Each number is 200 + 20 x the weight over its row's rms, rounded and kept within 0 to 999. Layers, rows and columns count from 0. The size before them is the row's rms in percent of the matrix's.

# down: layer 5 MLP down (transposed), 1024x384, rms 0.122, rows 842-859, columns 256-383
# gate: layer 5 MLP gate, 1024x384, rms 0.127, rows 843-860, columns 256-383
# up: layer 5 MLP up, 1024x384, rms 0.133, rows 843-860, columns 256-383
down842,098,225,203,199,186,173,204,207,178,213,197,235,182,197,216,209,206,212,184,205,179,234,184,199,205,208,206,200,149,182,179,199,202,178,214,218,197,183,230,215,224,240,188,196,197,193,206,218,224,203,211,244,215,167,196,180,218,180,215,234,205,195,217,214,193,183,202,212,186,218,164,190,180,188,221,201,197,167,215,180,178,239,188,204,175,194,227,214,190,208,223,204,212,198,177,194,207,202,207,172,236,222,221,199,230,214,219,205,235,206,198,185,182,193,275,179,211,230,240,165,184,188,185,181,238,231,206,188,217
gate843,102,186,211,189,172,184,215,218,195,189,163,169,182,193,204,173,183,205,176,220,177,167,187,193,213,204,201,185,199,175,203,178,200,177,231,197,192,202,187,211,185,222,201,216,204,173,213,210,197,190,212,220,223,218,210,213,207,193,213,200,206,175,208,242,200,190,204,194,180,203,206,212,168,207,194,180,151,235,206,183,182,209,206,220,181,195,210,216,210,216,196,195,181,200,175,225,206,212,160,185,233,179,195,236,179,173,197,243,223,181,142,158,198,217,205,187,200,206,205,219,198,226,205,187,191,217,224,173,196
up843,102,168,172,224,209,207,193,214,205,218,196,205,192,186,160,212,186,145,226,184,209,195,190,199,188,229,198,232,196,185,205,206,211,217,224,242,201,210,176,230,262,203,201,196,185,214,206,224,211,211,181,208,190,193,196,187,198,193,185,211,181,194,195,178,230,209,205,173,208,209,166,187,182,233,178,213,199,181,222,218,210,179,194,190,194,191,183,184,232,217,195,176,227,171,213,165,193,204,190,199,185,172,188,201,201,243,197,176,175,203,214,186,199,195,199,207,213,163,194,177,200,211,204,202,214,177,187,228,203
down843,101,226,201,204,218,203,202,211,178,224,199,184,204,155,200,231,222,202,178,208,215,178,200,217,210,168,201,194,190,175,187,198,207,191,206,197,149,217,213,217,169,215,189,202,189,192,222,204,190,198,184,171,195,186,216,224,173,211,191,209,186,168,225,201,195,174,188,204,245,203,193,220,212,184,218,218,218,210,195,202,215,234,200,196,181,190,228,236,189,197,192,237,233,203,227,229,166,212,181,194,192,200,203,196,240,194,190,213,184,160,221,227,216,181,231,183,231,201,176,211,200,213,223,211,239,214,220,202,184
gate844,104,198,221,185,175,194,185,156,168,203,186,180,203,203,208,184,175,197,223,231,199,138,194,188,216,191,184,186,210,216,226,194,191,178,191,214,218,220,248,216,206,168,253,174,234,195,214,230,210,210,222,226,186,233,232,224,161,194,198,176,184,207,194,199,159,179,207,203,189,218,221,184,193,197,210,173,208,228,205,178,221,211,197,184,207,183,184,192,194,204,226,224,180,186,195,181,229,167,186,204,183,190,233,204,183,213,226,227,241,224,221,198,195,210,190,196,193,200,215,185,170,208,203,203,182,241,220,239,209
up844,103,200,189,217,148,173,197,211,217,181,226,182,210,171,201,192,213,182,220,196,225,232,211,210,212,199,229,175,201,228,189,206,210,205,225,223,190,205,201,211,208,219,231,209,185,185,201,183,208,244,207,225,180,203,177,204,192,197,204,219,177,194,157,192,188,208,235,161,173,217,217,172,201,191,220,193,244,196,215,211,160,210,205,210,195,228,194,216,184,211,241,218,232,174,166,188,218,205,181,264,166,176,220,163,216,187,197,182,193,223,191,196,186,194,184,193,179,193,223,188,200,184,239,202,179,216,205,248,158
down844,101,225,179,206,213,212,160,201,209,205,150,181,210,220,188,196,207,207,196,213,199,194,217,195,246,210,238,192,197,222,183,176,248,241,190,211,230,184,198,230,184,204,232,240,195,200,224,190,203,211,176,207,170,216,182,192,220,200,212,224,190,207,201,218,206,223,226,207,175,211,175,172,194,215,185,210,206,177,196,209,183,188,219,185,157,198,208,192,206,214,222,178,217,172,205,212,196,216,213,188,207,214,229,217,198,189,192,203,217,209,187,157,190,193,182,241,197,190,232,193,204,215,165,216,196,191,196,227,173
gate845,080,205,207,227,216,246,201,210,173,205,194,209,166,194,214,189,222,193,226,192,206,197,221,181,178,226,207,181,216,188,239,233,188,228,201,215,210,210,228,222,205,207,210,178,222,220,207,197,189,180,189,216,195,210,211,168,170,210,158,156,164,206,222,203,191,176,189,214,205,202,206,201,197,203,187,186,198,220,181,199,211,200,215,222,206,227,211,189,259,241,195,191,161,197,219,220,241,196,210,193,201,215,205,193,201,213,181,227,208,180,172,226,228,194,179,172,197,218,226,190,157,191,223,208,207,193,216,215,200
up845,083,211,228,188,194,201,231,207,192,250,201,202,178,194,210,198,191,203,192,182,204,229,193,191,200,166,196,201,192,220,168,217,236,180,204,192,200,194,223,184,211,169,245,192,186,213,231,212,182,168,210,214,235,158,233,212,186,142,225,212,183,209,215,196,204,214,188,151,237,197,182,218,198,184,214,181,189,244,215,181,238,199,199,176,184,202,188,182,197,205,182,174,208,190,212,202,209,185,182,198,217,190,192,201,248,195,172,212,189,226,196,229,243,179,224,198,227,164,199,191,207,210,218,162,193,179,200,174,163
down845,086,189,171,207,211,203,189,210,225,162,211,199,204,227,210,210,200,164,174,217,196,206,209,200,204,212,174,186,199,200,232,195,196,218,193,227,190,196,173,205,234,180,171,225,205,198,201,206,175,189,188,174,230,217,178,221,196,211,224,201,197,209,189,205,201,184,218,210,185,205,200,190,204,233,175,213,192,159,183,244,165,174,204,187,178,197,192,213,176,222,226,191,180,207,193,206,190,209,250,172,171,191,193,180,198,202,218,191,164,204,214,158,190,219,172,221,189,228,211,188,228,187,188,212,186,207,196,212,198
gate846,093,218,211,197,210,194,202,199,207,149,230,201,230,178,184,244,237,184,207,198,166,191,198,201,157,227,206,204,231,191,189,188,206,169,190,233,216,198,205,204,213,172,207,212,207,208,190,218,217,203,222,173,215,192,198,194,211,196,220,178,191,202,202,231,232,209,218,160,209,182,206,189,201,209,240,175,196,164,211,216,164,190,195,195,210,185,220,210,222,223,199,203,206,210,200,216,183,223,180,191,197,209,204,193,222,196,168,223,156,192,219,201,184,183,195,191,196,214,206,203,196,188,219,185,245,244,204,182,203
up846,093,197,209,192,199,168,199,228,182,204,204,203,202,203,206,195,191,179,195,195,185,185,189,187,206,182,174,237,186,195,205,187,170,174,212,184,185,180,202,173,215,211,208,225,209,221,227,201,208,217,195,197,182,188,171,182,221,219,203,200,220,167,190,184,228,197,194,185,209,187,162,196,226,187,211,210,191,209,222,178,180,150,211,206,207,221,226,166,179,203,187,179,185,202,203,212,206,178,193,152,262,166,177,201,205,216,216,234,186,160,182,195,202,214,180,203,238,226,183,187,155,164,198,227,204,156,205,196,182
down846,098,221,194,203,225,205,190,205,229,178,224,193,183,179,215,212,179,176,212,199,188,187,164,178,211,183,196,175,206,191,194,189,209,193,223,274,209,189,171,204,205,186,199,191,226,205,168,188,230,205,197,206,191,150,191,210,178,201,202,220,176,201,208,211,186,199,201,197,203,169,220,227,167,225,221,197,231,181,205,233,226,210,204,207,187,177,190,202,223,176,217,216,181,201,192,229,178,204,182,203,252,188,190,210,185,216,197,156,186,215,206,210,171,181,174,175,214,222,225,214,196,215,229,220,236,220,200,173,211
gate847,114,221,199,229,200,223,182,226,212,214,229,208,186,205,230,211,185,187,182,181,197,194,173,197,176,213,222,189,186,159,207,207,195,184,198,194,210,184,190,206,210,199,219,211,187,212,241,206,203,224,200,210,211,209,203,206,166,206,153,212,220,191,178,188,170,198,166,218,201,214,177,219,184,169,183,192,190,188,206,215,161,187,204,179,184,180,183,209,181,173,200,172,188,170,191,197,165,206,209,199,234,254,184,190,193,221,203,171,205,224,175,226,215,181,199,208,195,177,216,159,181,221,217,190,162,197,176,204,169
up847,110,193,197,221,178,188,165,228,205,203,210,161,193,191,187,204,190,172,171,186,193,202,216,194,214,202,209,197,193,210,219,202,166,205,193,174,194,164,206,225,193,199,178,236,189,187,179,175,181,230,185,183,186,221,209,251,227,191,189,207,179,188,176,180,171,204,203,228,228,207,156,203,190,214,187,180,211,171,202,184,205,170,223,181,199,202,170,201,172,208,179,203,220,181,191,218,173,200,210,173,233,226,176,180,182,213,218,183,171,179,191,246,178,203,207,194,210,217,219,182,245,224,230,210,196,203,196,222,213
down847,107,185,211,217,222,189,181,193,209,209,201,214,176,217,202,185,190,199,202,211,150,176,205,200,214,192,204,199,200,182,195,212,174,205,214,190,216,189,183,222,212,206,176,196,222,208,199,164,186,210,199,210,206,184,206,207,179,193,174,238,211,205,210,209,228,195,194,220,210,196,179,220,208,231,210,189,207,196,225,190,193,213,213,191,220,242,268,214,184,175,162,194,174,237,227,191,223,217,187,215,214,220,234,223,190,212,195,192,216,203,221,198,223,218,192,212,225,223,230,187,177,231,212,201,184,197,206,144,184
gate848,096,206,198,185,194,205,215,210,178,190,195,218,198,163,248,223,188,214,178,210,211,198,217,173,195,222,205,188,212,162,217,220,225,188,194,184,222,212,156,176,169,189,193,194,182,185,223,186,191,249,198,179,215,195,220,183,203,188,218,188,177,204,224,152,137,224,174,241,200,193,192,182,226,206,199,182,184,171,202,208,189,186,195,189,179,216,216,182,183,208,207,180,208,206,222,213,188,186,157,166,206,217,216,221,204,207,214,215,186,207,181,168,179,202,191,200,196,183,193,161,176,186,172,202,154,205,228,235,146
up848,101,190,200,201,189,193,203,212,216,227,204,201,190,227,233,192,203,195,178,202,174,207,181,224,175,193,209,220,208,226,193,190,206,214,182,197,145,144,199,184,198,198,157,197,185,193,186,179,196,214,241,214,210,197,184,194,155,197,212,180,185,200,184,207,192,175,216,198,192,192,235,172,194,201,229,186,198,176,212,182,211,193,210,169,187,157,202,211,199,196,230,207,181,203,185,218,187,194,203,217,193,226,210,204,211,239,194,218,207,208,158,193,223,208,163,171,205,205,218,205,153,189,219,174,191,219,215,179,208
down848,101,175,177,211,208,183,207,187,196,170,205,207,224,158,191,183,195,173,200,200,195,202,186,222,180,211,199,199,221,224,208,218,191,219,167,200,161,185,192,190,212,177,179,232,194,200,206,167,238,199,198,206,208,183,192,217,224,166,172,208,218,223,195,148,212,190,213,210,169,185,245,188,179,215,206,172,227,227,209,229,184,200,213,185,221,208,224,200,178,254,172,229,200,175,190,225,213,208,205,189,210,180,220,222,199,171,221,220,187,188,183,205,214,188,219,168,214,152,185,198,189,223,206,204,200,194,224,212,200
gate849,108,203,215,206,200,144,225,173,229,203,179,173,172,211,186,212,214,195,227,221,144,212,215,195,185,222,197,220,215,260,190,215,204,197,184,215,214,198,200,186,199,195,195,210,208,208,220,187,202,199,224,218,196,182,210,194,142,204,216,167,165,220,179,187,206,161,184,228,196,186,188,191,208,185,224,184,188,235,197,193,202,193,224,204,185,195,176,212,183,215,183,207,197,240,224,214,210,214,174,192,210,177,191,185,219,210,223,207,206,211,201,185,202,190,194,183,190,186,208,185,213,198,206,178,174,218,226,208,169
up849,105,202,203,179,183,191,222,215,216,198,177,240,194,204,202,212,208,191,220,216,218,207,169,207,232,174,211,192,194,173,182,203,209,186,190,185,176,203,237,211,195,203,193,209,184,178,231,186,215,218,167,186,206,196,211,183,181,197,230,207,189,196,231,234,178,218,207,214,194,200,185,229,204,207,176,191,198,208,185,184,200,214,192,214,207,242,175,210,218,208,202,186,180,176,188,159,209,196,212,196,179,198,159,235,183,194,192,188,228,237,167,214,181,212,196,221,206,196,214,212,195,220,192,220,207,185,186,177,232
down849,101,221,216,206,210,185,167,214,186,190,212,200,188,182,188,210,208,231,243,217,204,233,192,190,214,190,195,222,184,189,168,224,211,203,247,198,210,193,206,207,175,193,192,215,187,157,192,201,214,177,212,207,190,182,207,213,241,226,198,205,186,170,181,242,190,191,209,230,219,169,187,182,216,172,187,231,166,200,212,189,189,201,217,209,171,203,214,162,204,199,173,210,217,211,187,205,161,200,218,163,190,205,209,229,193,183,212,188,191,209,221,185,195,202,172,234,167,196,228,214,181,189,195,188,172,171,219,173,202
gate850,103,203,216,214,168,228,204,169,163,179,205,215,179,204,220,217,196,204,140,167,182,187,181,154,199,233,212,201,209,174,181,206,207,202,193,189,203,243,171,203,192,175,243,233,178,200,216,214,168,221,193,184,211,223,263,253,226,198,176,185,246,196,207,195,222,183,184,202,183,225,175,214,195,162,220,194,189,204,205,227,228,210,209,207,205,200,202,183,233,199,164,230,243,198,220,192,177,215,198,233,207,214,191,210,159,160,224,229,204,191,195,207,181,250,229,207,204,209,204,177,200,227,180,175,211,181,205,196,175
up850,101,209,183,213,215,191,229,222,192,201,215,190,216,197,178,208,222,168,188,202,193,237,180,199,233,213,211,191,208,171,211,220,226,174,184,213,208,197,179,194,260,232,210,210,185,233,196,231,202,177,187,221,222,205,206,234,213,178,216,190,188,191,162,205,192,193,226,221,221,212,201,164,188,233,199,184,195,196,191,235,210,186,180,205,205,214,236,193,233,194,219,201,199,208,201,202,242,209,189,206,174,207,222,220,208,199,197,184,188,201,222,227,193,199,174,200,186,209,189,199,180,205,237,188,239,150,191,180,212
down850,105,243,187,186,210,206,210,192,204,209,225,216,207,187,222,199,215,202,198,187,180,182,194,197,219,226,200,198,215,166,173,175,225,197,218,202,252,223,215,192,214,198,206,177,193,198,202,220,185,214,171,176,214,203,184,171,162,228,218,189,177,231,190,186,116,181,224,191,230,207,208,197,188,202,195,185,213,208,205,198,208,230,201,170,189,176,201,208,226,202,222,196,179,207,203,215,225,195,203,180,164,215,196,224,216,204,198,185,218,210,223,217,210,239,195,182,194,213,210,203,217,174,199,209,169,196,219,221,174
gate851,099,172,216,178,230,204,186,178,203,201,208,170,222,206,208,170,197,238,196,219,156,241,188,214,161,237,171,215,211,214,194,191,226,218,181,190,180,172,185,225,197,220,159,189,193,190,175,235,172,180,170,205,222,186,217,229,198,204,185,198,185,180,219,194,215,200,202,217,181,206,207,158,162,195,225,217,197,211,214,195,215,239,204,194,223,213,182,191,222,223,217,185,218,200,196,202,227,185,242,199,170,230,200,207,184,182,203,190,196,219,206,170,189,188,189,201,181,186,183,231,176,202,179,192,174,209,220,234,165
up851,102,223,203,200,212,198,217,191,216,172,181,188,176,218,197,203,222,241,199,177,193,210,195,163,247,209,164,170,216,190,183,207,179,254,198,178,212,179,240,172,194,179,214,238,219,223,213,145,194,161,220,187,217,170,191,201,209,171,216,203,206,214,199,187,183,181,240,189,197,217,199,183,232,226,190,201,191,215,204,204,201,195,229,184,232,195,205,190,218,181,195,191,197,211,188,216,198,205,158,238,204,193,213,209,235,212,214,173,218,214,216,213,196,197,196,223,203,187,220,215,229,190,195,240,198,179,165,215,175
down851,104,201,202,218,229,207,153,193,196,180,187,196,180,187,215,187,194,199,179,222,196,203,167,205,205,203,172,193,215,245,201,208,177,183,200,238,202,191,206,215,206,184,208,154,173,193,189,212,190,178,171,194,167,223,167,226,220,210,175,223,184,195,204,155,221,222,195,184,157,170,212,216,211,235,215,198,205,190,191,178,232,184,216,203,211,211,184,197,229,179,211,202,210,196,215,206,190,156,206,187,176,205,188,212,200,210,216,194,236,195,215,211,210,189,176,192,189,165,211,186,182,197,192,166,252,191,212,181,206
gate852,101,231,213,209,206,222,206,209,186,192,189,193,189,198,229,203,178,214,213,182,250,193,201,215,178,216,183,255,227,209,193,223,193,160,214,193,191,203,239,206,167,239,180,212,164,166,197,230,182,215,192,223,166,186,222,188,180,219,183,172,229,227,214,192,158,212,217,192,206,170,194,213,227,222,204,286,173,201,196,181,236,182,181,190,200,197,171,189,233,165,194,168,235,184,222,224,194,194,210,193,218,217,191,194,159,153,159,231,216,201,211,208,203,197,189,202,186,184,229,195,215,218,207,190,215,211,212,199,243
up852,098,161,191,216,209,196,192,175,204,185,198,211,210,165,209,180,172,178,232,227,185,190,189,189,198,201,204,221,209,207,200,243,191,182,210,219,242,218,223,183,219,217,167,193,199,214,197,183,237,149,240,176,169,175,196,174,174,198,231,172,189,181,173,240,215,192,218,232,194,223,164,218,208,228,224,248,183,195,201,215,219,217,190,186,181,201,191,179,203,183,185,202,187,180,241,162,233,192,232,206,196,201,211,163,200,208,208,188,204,214,210,221,171,206,206,229,205,204,175,216,202,196,197,193,224,214,182,203,237
down852,096,206,208,197,213,171,204,196,202,191,219,231,189,173,206,184,209,174,182,188,207,189,191,214,204,203,168,199,223,174,212,208,170,231,163,202,176,198,173,180,199,197,209,185,224,174,224,186,173,221,202,205,222,236,207,188,208,189,189,230,249,158,244,200,212,183,214,187,196,193,176,196,208,201,160,213,197,219,206,184,187,218,188,200,219,182,239,191,182,209,181,194,203,189,176,185,212,210,174,236,180,199,238,205,183,234,182,194,219,213,210,194,198,236,204,228,194,190,222,223,169,214,216,182,183,202,245,199,176
gate853,109,177,207,188,192,199,178,219,186,183,224,160,218,189,219,203,196,194,203,215,173,195,233,180,173,227,200,203,193,174,203,218,245,177,169,182,182,192,231,243,220,196,189,184,204,191,199,196,214,196,209,216,182,196,230,191,234,176,166,208,195,161,211,208,213,207,157,214,212,201,219,248,197,207,182,187,205,198,189,216,190,192,193,169,242,216,215,186,198,223,199,229,201,195,163,178,217,186,226,173,153,229,171,194,208,209,210,192,180,185,174,193,196,208,196,195,229,241,173,207,220,211,196,194,213,199,176,198,178
up853,111,178,195,220,207,197,219,205,190,179,214,226,194,177,178,185,192,209,243,210,178,212,217,200,218,228,196,231,196,215,183,184,184,218,197,200,196,204,211,155,161,231,212,177,172,187,187,191,186,197,180,188,174,175,209,187,229,157,183,211,205,178,222,181,230,167,204,217,192,182,166,236,235,216,169,249,199,214,196,198,180,178,208,216,198,210,179,199,216,224,192,231,219,168,225,209,228,227,212,178,225,240,182,175,198,237,207,166,195,198,207,225,212,228,198,242,195,153,217,217,187,157,189,180,205,213,213,167,209
down853,108,187,197,216,186,247,183,202,225,189,189,205,250,219,221,194,184,218,240,210,234,245,192,188,213,226,194,201,206,162,197,205,179,183,198,196,237,203,225,210,176,203,187,196,189,192,200,199,195,223,194,218,208,219,179,192,207,216,186,242,186,216,191,231,214,202,235,222,177,210,214,206,209,224,203,154,212,203,220,200,204,196,195,207,182,194,129,186,177,216,166,202,188,198,192,202,210,215,154,210,184,212,181,178,236,208,190,231,190,177,205,233,189,195,204,224,215,201,219,188,211,195,242,222,182,229,194,201,185
gate854,109,223,213,206,172,220,203,195,182,189,259,206,224,195,212,196,159,197,196,181,193,194,223,233,220,235,219,171,197,205,230,221,218,204,173,197,221,183,182,178,197,205,201,219,201,205,196,176,204,180,209,216,224,172,185,217,179,179,194,177,218,192,191,195,177,179,221,198,201,186,223,181,208,169,193,209,184,180,186,214,171,210,177,193,204,181,217,209,189,187,200,236,186,206,153,174,195,187,193,185,203,236,153,173,183,189,183,259,173,221,197,229,193,194,226,198,203,175,165,186,193,185,211,180,191,218,180,231,212
up854,104,197,188,216,190,247,218,170,189,179,193,198,214,206,194,185,162,196,172,199,200,214,221,189,194,194,141,217,213,213,217,200,211,259,137,192,172,185,174,187,227,199,175,228,225,178,189,206,191,205,200,184,178,224,181,160,191,197,214,196,197,159,194,188,213,153,227,199,205,200,201,197,180,196,224,224,193,197,194,181,202,191,205,176,184,217,182,174,222,192,185,193,190,209,209,179,219,171,196,213,218,181,199,187,243,201,177,157,250,198,224,198,213,175,180,184,195,191,203,189,195,229,204,182,198,157,212,171,175
down854,106,173,252,197,196,238,211,159,200,187,153,193,189,237,261,206,186,169,177,204,177,204,169,179,210,210,163,197,173,200,185,199,224,176,201,183,167,194,222,200,196,225,210,188,190,204,187,179,212,172,194,191,191,212,212,201,232,210,219,177,203,206,218,235,207,192,187,211,210,187,198,221,186,223,237,196,202,213,219,205,235,181,211,218,217,200,236,195,180,220,191,188,211,189,181,190,245,218,211,218,204,203,199,191,171,211,173,210,212,207,234,192,188,196,227,189,185,221,204,202,231,232,187,177,214,191,211,205,208
gate855,103,184,168,145,180,179,183,235,206,201,196,203,179,211,163,208,201,212,211,222,229,238,225,209,201,159,214,209,197,248,197,233,225,199,188,201,196,227,235,170,199,200,188,192,222,203,189,205,236,191,245,192,176,207,184,153,168,198,197,225,254,197,188,228,216,216,198,182,190,170,209,217,240,181,170,190,192,215,213,188,213,181,199,162,197,186,179,185,176,193,189,201,182,206,182,225,212,209,172,208,180,178,168,184,211,200,224,160,217,210,235,164,211,198,192,165,191,221,198,186,183,189,178,198,198,150,213,202,198
up855,105,214,177,199,236,225,219,182,222,177,199,261,186,194,200,173,232,218,187,202,214,187,179,190,234,174,166,229,181,182,168,192,206,203,226,186,163,175,221,214,197,183,178,229,185,194,187,144,203,204,203,160,208,207,217,188,204,206,213,193,171,211,249,186,211,212,173,169,211,198,209,180,176,187,179,202,199,187,192,221,223,207,191,228,208,234,204,192,209,194,208,214,212,194,194,205,209,177,166,177,188,206,198,220,193,201,231,166,213,216,207,197,191,216,201,195,209,218,185,258,235,147,193,209,197,182,227,165,219
down855,103,210,205,192,208,205,190,180,189,198,222,199,204,181,216,195,209,207,165,195,173,206,192,188,221,177,223,188,197,224,222,217,217,226,223,181,205,257,202,187,190,159,206,173,190,167,230,198,220,234,191,218,187,225,194,202,180,223,204,193,181,234,211,172,206,214,197,197,219,177,214,190,206,181,172,210,200,167,199,218,210,208,204,192,222,166,188,184,202,208,205,202,180,170,192,206,230,187,198,184,207,181,185,213,223,189,216,216,192,192,206,240,185,178,203,231,176,208,235,266,234,184,216,214,194,199,224,198,230
gate856,110,217,241,182,181,190,224,183,180,230,213,220,232,217,202,194,219,209,186,209,191,185,179,175,195,174,203,217,207,195,211,182,224,201,203,192,211,200,227,212,223,179,185,177,167,184,178,187,179,183,181,205,186,184,242,194,159,222,205,165,201,210,205,175,212,214,201,153,185,202,163,199,182,198,200,202,171,191,182,191,190,202,250,225,216,184,195,211,190,196,213,223,165,211,208,200,201,195,214,216,205,199,164,243,163,190,197,189,206,214,203,210,198,165,178,188,183,167,186,208,212,193,217,183,198,201,200,196,218
up856,110,219,220,205,182,210,194,201,184,185,194,182,207,167,186,215,191,215,195,213,173,241,191,208,232,205,190,250,203,186,218,176,210,205,235,213,209,211,183,205,180,189,239,219,203,240,183,253,183,219,187,219,202,208,202,203,223,203,173,211,161,221,179,191,237,205,205,195,221,185,162,215,207,174,185,211,215,205,225,182,189,226,176,213,195,208,212,180,191,214,198,192,197,203,241,249,202,181,204,211,190,229,208,227,177,195,209,217,199,205,180,222,172,214,182,192,203,189,222,181,223,207,210,180,195,213,200,208,193
down856,110,193,211,234,183,191,176,182,208,193,211,187,216,189,210,190,194,218,192,191,208,206,197,231,168,229,236,229,198,218,221,211,208,201,204,231,181,180,179,199,188,201,186,181,201,211,183,219,191,232,235,208,215,209,172,166,195,201,212,214,172,217,213,201,159,203,193,245,204,201,157,179,197,175,250,149,175,190,231,171,218,194,216,173,198,191,227,180,193,234,203,202,210,191,187,199,214,178,189,227,166,215,213,168,182,191,184,204,198,207,203,174,188,223,175,176,194,226,216,193,169,245,180,192,232,190,157,189,217
gate857,104,192,187,187,187,217,174,195,196,161,218,210,233,199,227,230,210,187,224,187,195,186,201,198,189,164,183,230,182,219,205,193,198,196,179,203,181,198,187,178,179,200,220,221,211,247,184,188,209,219,196,216,215,220,244,225,177,203,154,179,204,207,172,203,181,238,208,252,205,206,200,205,168,191,190,205,218,178,224,206,183,226,173,194,180,224,213,182,173,218,216,169,230,247,173,231,233,176,221,198,209,176,174,191,211,187,208,193,167,196,201,210,226,171,170,197,206,176,178,210,208,229,210,195,184,215,208,188,202
up857,102,216,237,172,179,210,185,210,204,174,180,206,191,239,230,206,189,203,220,198,204,231,227,216,204,180,206,210,178,191,183,193,160,153,226,210,211,200,219,215,201,175,219,193,208,186,201,191,205,209,206,214,206,207,198,180,188,189,210,211,186,190,223,230,190,192,220,203,225,217,165,184,177,181,192,222,156,190,182,212,243,235,202,174,237,208,167,223,212,196,167,238,244,204,210,195,196,174,202,199,204,205,171,186,211,243,232,208,204,217,226,176,224,204,236,213,231,228,195,174,207,184,207,186,198,193,208,190,190
down857,105,195,212,185,190,189,201,201,206,235,182,199,179,177,232,180,193,170,206,187,187,187,184,184,179,171,170,219,188,179,203,202,198,238,194,186,197,214,206,210,217,179,198,190,203,208,218,214,192,200,221,214,185,188,184,211,174,220,129,239,207,201,196,194,191,218,222,197,190,175,171,185,195,181,199,215,197,212,229,206,205,235,204,181,240,225,220,167,155,240,207,200,196,168,207,205,188,179,198,214,202,203,199,208,198,204,199,211,182,201,235,189,202,220,226,199,180,204,213,207,212,201,206,193,200,205,184,179,181
gate858,109,190,194,215,189,219,227,197,199,188,175,198,184,198,190,235,209,190,207,196,180,218,179,204,225,203,207,213,210,200,205,243,236,200,196,208,198,183,202,158,179,183,204,197,172,178,226,221,199,191,242,214,173,216,206,199,206,211,151,159,191,210,214,222,204,205,195,193,222,191,234,171,193,214,200,207,201,163,205,182,184,170,202,211,203,192,234,196,188,236,171,187,225,207,214,172,208,206,184,196,188,218,210,205,234,203,212,197,205,210,211,204,209,189,208,181,197,174,188,190,184,215,211,174,199,215,214,165,224
up858,103,200,189,169,206,184,168,212,185,206,202,230,206,204,177,191,194,188,213,228,243,210,195,192,212,218,195,194,205,224,215,215,200,179,204,208,219,150,209,197,181,182,219,178,223,212,206,202,203,207,200,201,173,166,176,163,188,209,156,212,204,169,209,179,205,231,234,162,218,220,216,199,195,220,206,156,228,176,186,220,213,176,212,180,150,177,198,188,219,196,233,202,204,200,212,214,181,151,227,190,185,233,201,191,200,210,184,182,219,189,227,176,242,199,240,160,193,232,205,200,234,195,212,201,211,194,191,219,202
down858,102,224,199,235,164,196,199,181,223,185,198,202,218,232,181,197,201,172,213,221,202,187,180,198,201,182,215,181,226,204,197,191,187,218,173,205,192,221,214,180,191,211,232,207,201,202,195,214,218,204,195,193,205,198,202,223,237,205,192,195,188,221,161,232,213,238,204,175,216,213,198,217,200,191,195,165,188,188,206,181,201,209,209,183,224,174,196,166,191,215,178,190,223,185,202,193,194,188,207,181,170,172,164,163,199,233,160,183,193,254,224,199,170,203,217,169,200,188,221,185,223,186,249,207,205,183,203,207,213
gate859,109,214,227,212,211,206,212,171,207,176,198,165,180,234,190,168,216,160,206,197,193,210,242,214,163,189,151,200,235,186,204,181,194,177,191,204,222,201,177,217,189,177,210,200,161,202,171,216,187,218,209,165,188,211,221,211,174,159,203,184,223,199,147,198,182,228,182,218,221,208,187,206,189,172,215,183,183,199,171,199,190,199,228,189,222,219,195,214,201,178,218,183,218,232,214,206,219,187,228,214,229,217,186,188,161,198,174,211,181,169,191,219,211,192,207,200,185,192,194,198,185,203,185,177,217,215,261,198,211
up859,106,248,189,237,171,177,214,242,192,196,194,218,209,161,179,201,186,226,187,202,186,184,222,185,186,192,196,193,201,154,191,179,181,175,208,219,220,187,204,210,198,208,222,196,198,213,188,203,219,212,220,198,198,197,214,182,183,188,158,196,174,206,251,164,207,210,258,198,174,215,187,178,214,202,232,170,199,173,191,195,185,231,201,195,180,173,211,222,194,221,184,192,176,191,195,204,186,188,163,183,211,206,202,226,203,195,163,178,185,199,201,216,190,197,191,157,214,192,158,189,179,170,215,195,217,180,186,196,199
down859,105,198,211,226,197,200,195,207,216,206,226,222,181,165,206,226,230,168,203,184,203,200,182,183,216,160,172,170,183,310,200,181,197,196,180,209,178,208,248,185,196,229,211,215,185,216,201,196,193,186,181,203,210,202,198,217,174,189,226,207,218,209,216,206,239,205,175,195,232,201,170,169,201,249,225,200,201,168,187,226,189,216,207,224,189,211,228,214,208,187,174,222,202,179,197,212,215,195,215,232,179,171,207,212,167,167,213,198,229,221,205,192,200,194,227,208,221,208,192,220,184,186,202,210,209,224,191,200,188
gate860,109,199,182,187,137,195,206,220,205,161,186,167,186,198,211,183,223,189,171,208,181,204,161,190,201,217,173,204,247,208,184,251,200,212,215,230,197,169,205,196,206,158,251,222,193,217,193,191,194,187,198,188,162,216,225,142,198,230,203,180,210,205,203,215,237,183,225,200,171,206,196,196,227,202,213,189,172,179,214,224,183,200,215,183,222,219,209,195,226,212,163,228,222,206,211,176,204,200,236,199,197,196,169,173,223,217,192,155,231,189,201,219,220,216,178,199,199,195,203,190,245,191,221,196,218,202,214,184,174
up860,101,186,191,187,189,207,151,208,199,202,177,195,207,225,238,226,182,182,180,192,230,174,223,204,183,202,196,197,230,179,224,176,185,168,210,181,212,173,243,194,203,198,175,207,199,200,205,244,166,207,176,218,217,193,234,190,206,212,202,207,213,202,175,216,183,213,194,128,216,184,169,225,187,195,190,193,194,238,229,179,202,230,178,187,168,161,194,201,168,175,236,181,184,201,203,193,190,222,205,191,215,226,197,166,228,191,224,194,215,206,225,196,196,253,225,248,198,209,202,196,187,211,209,186,211,198,215,217,186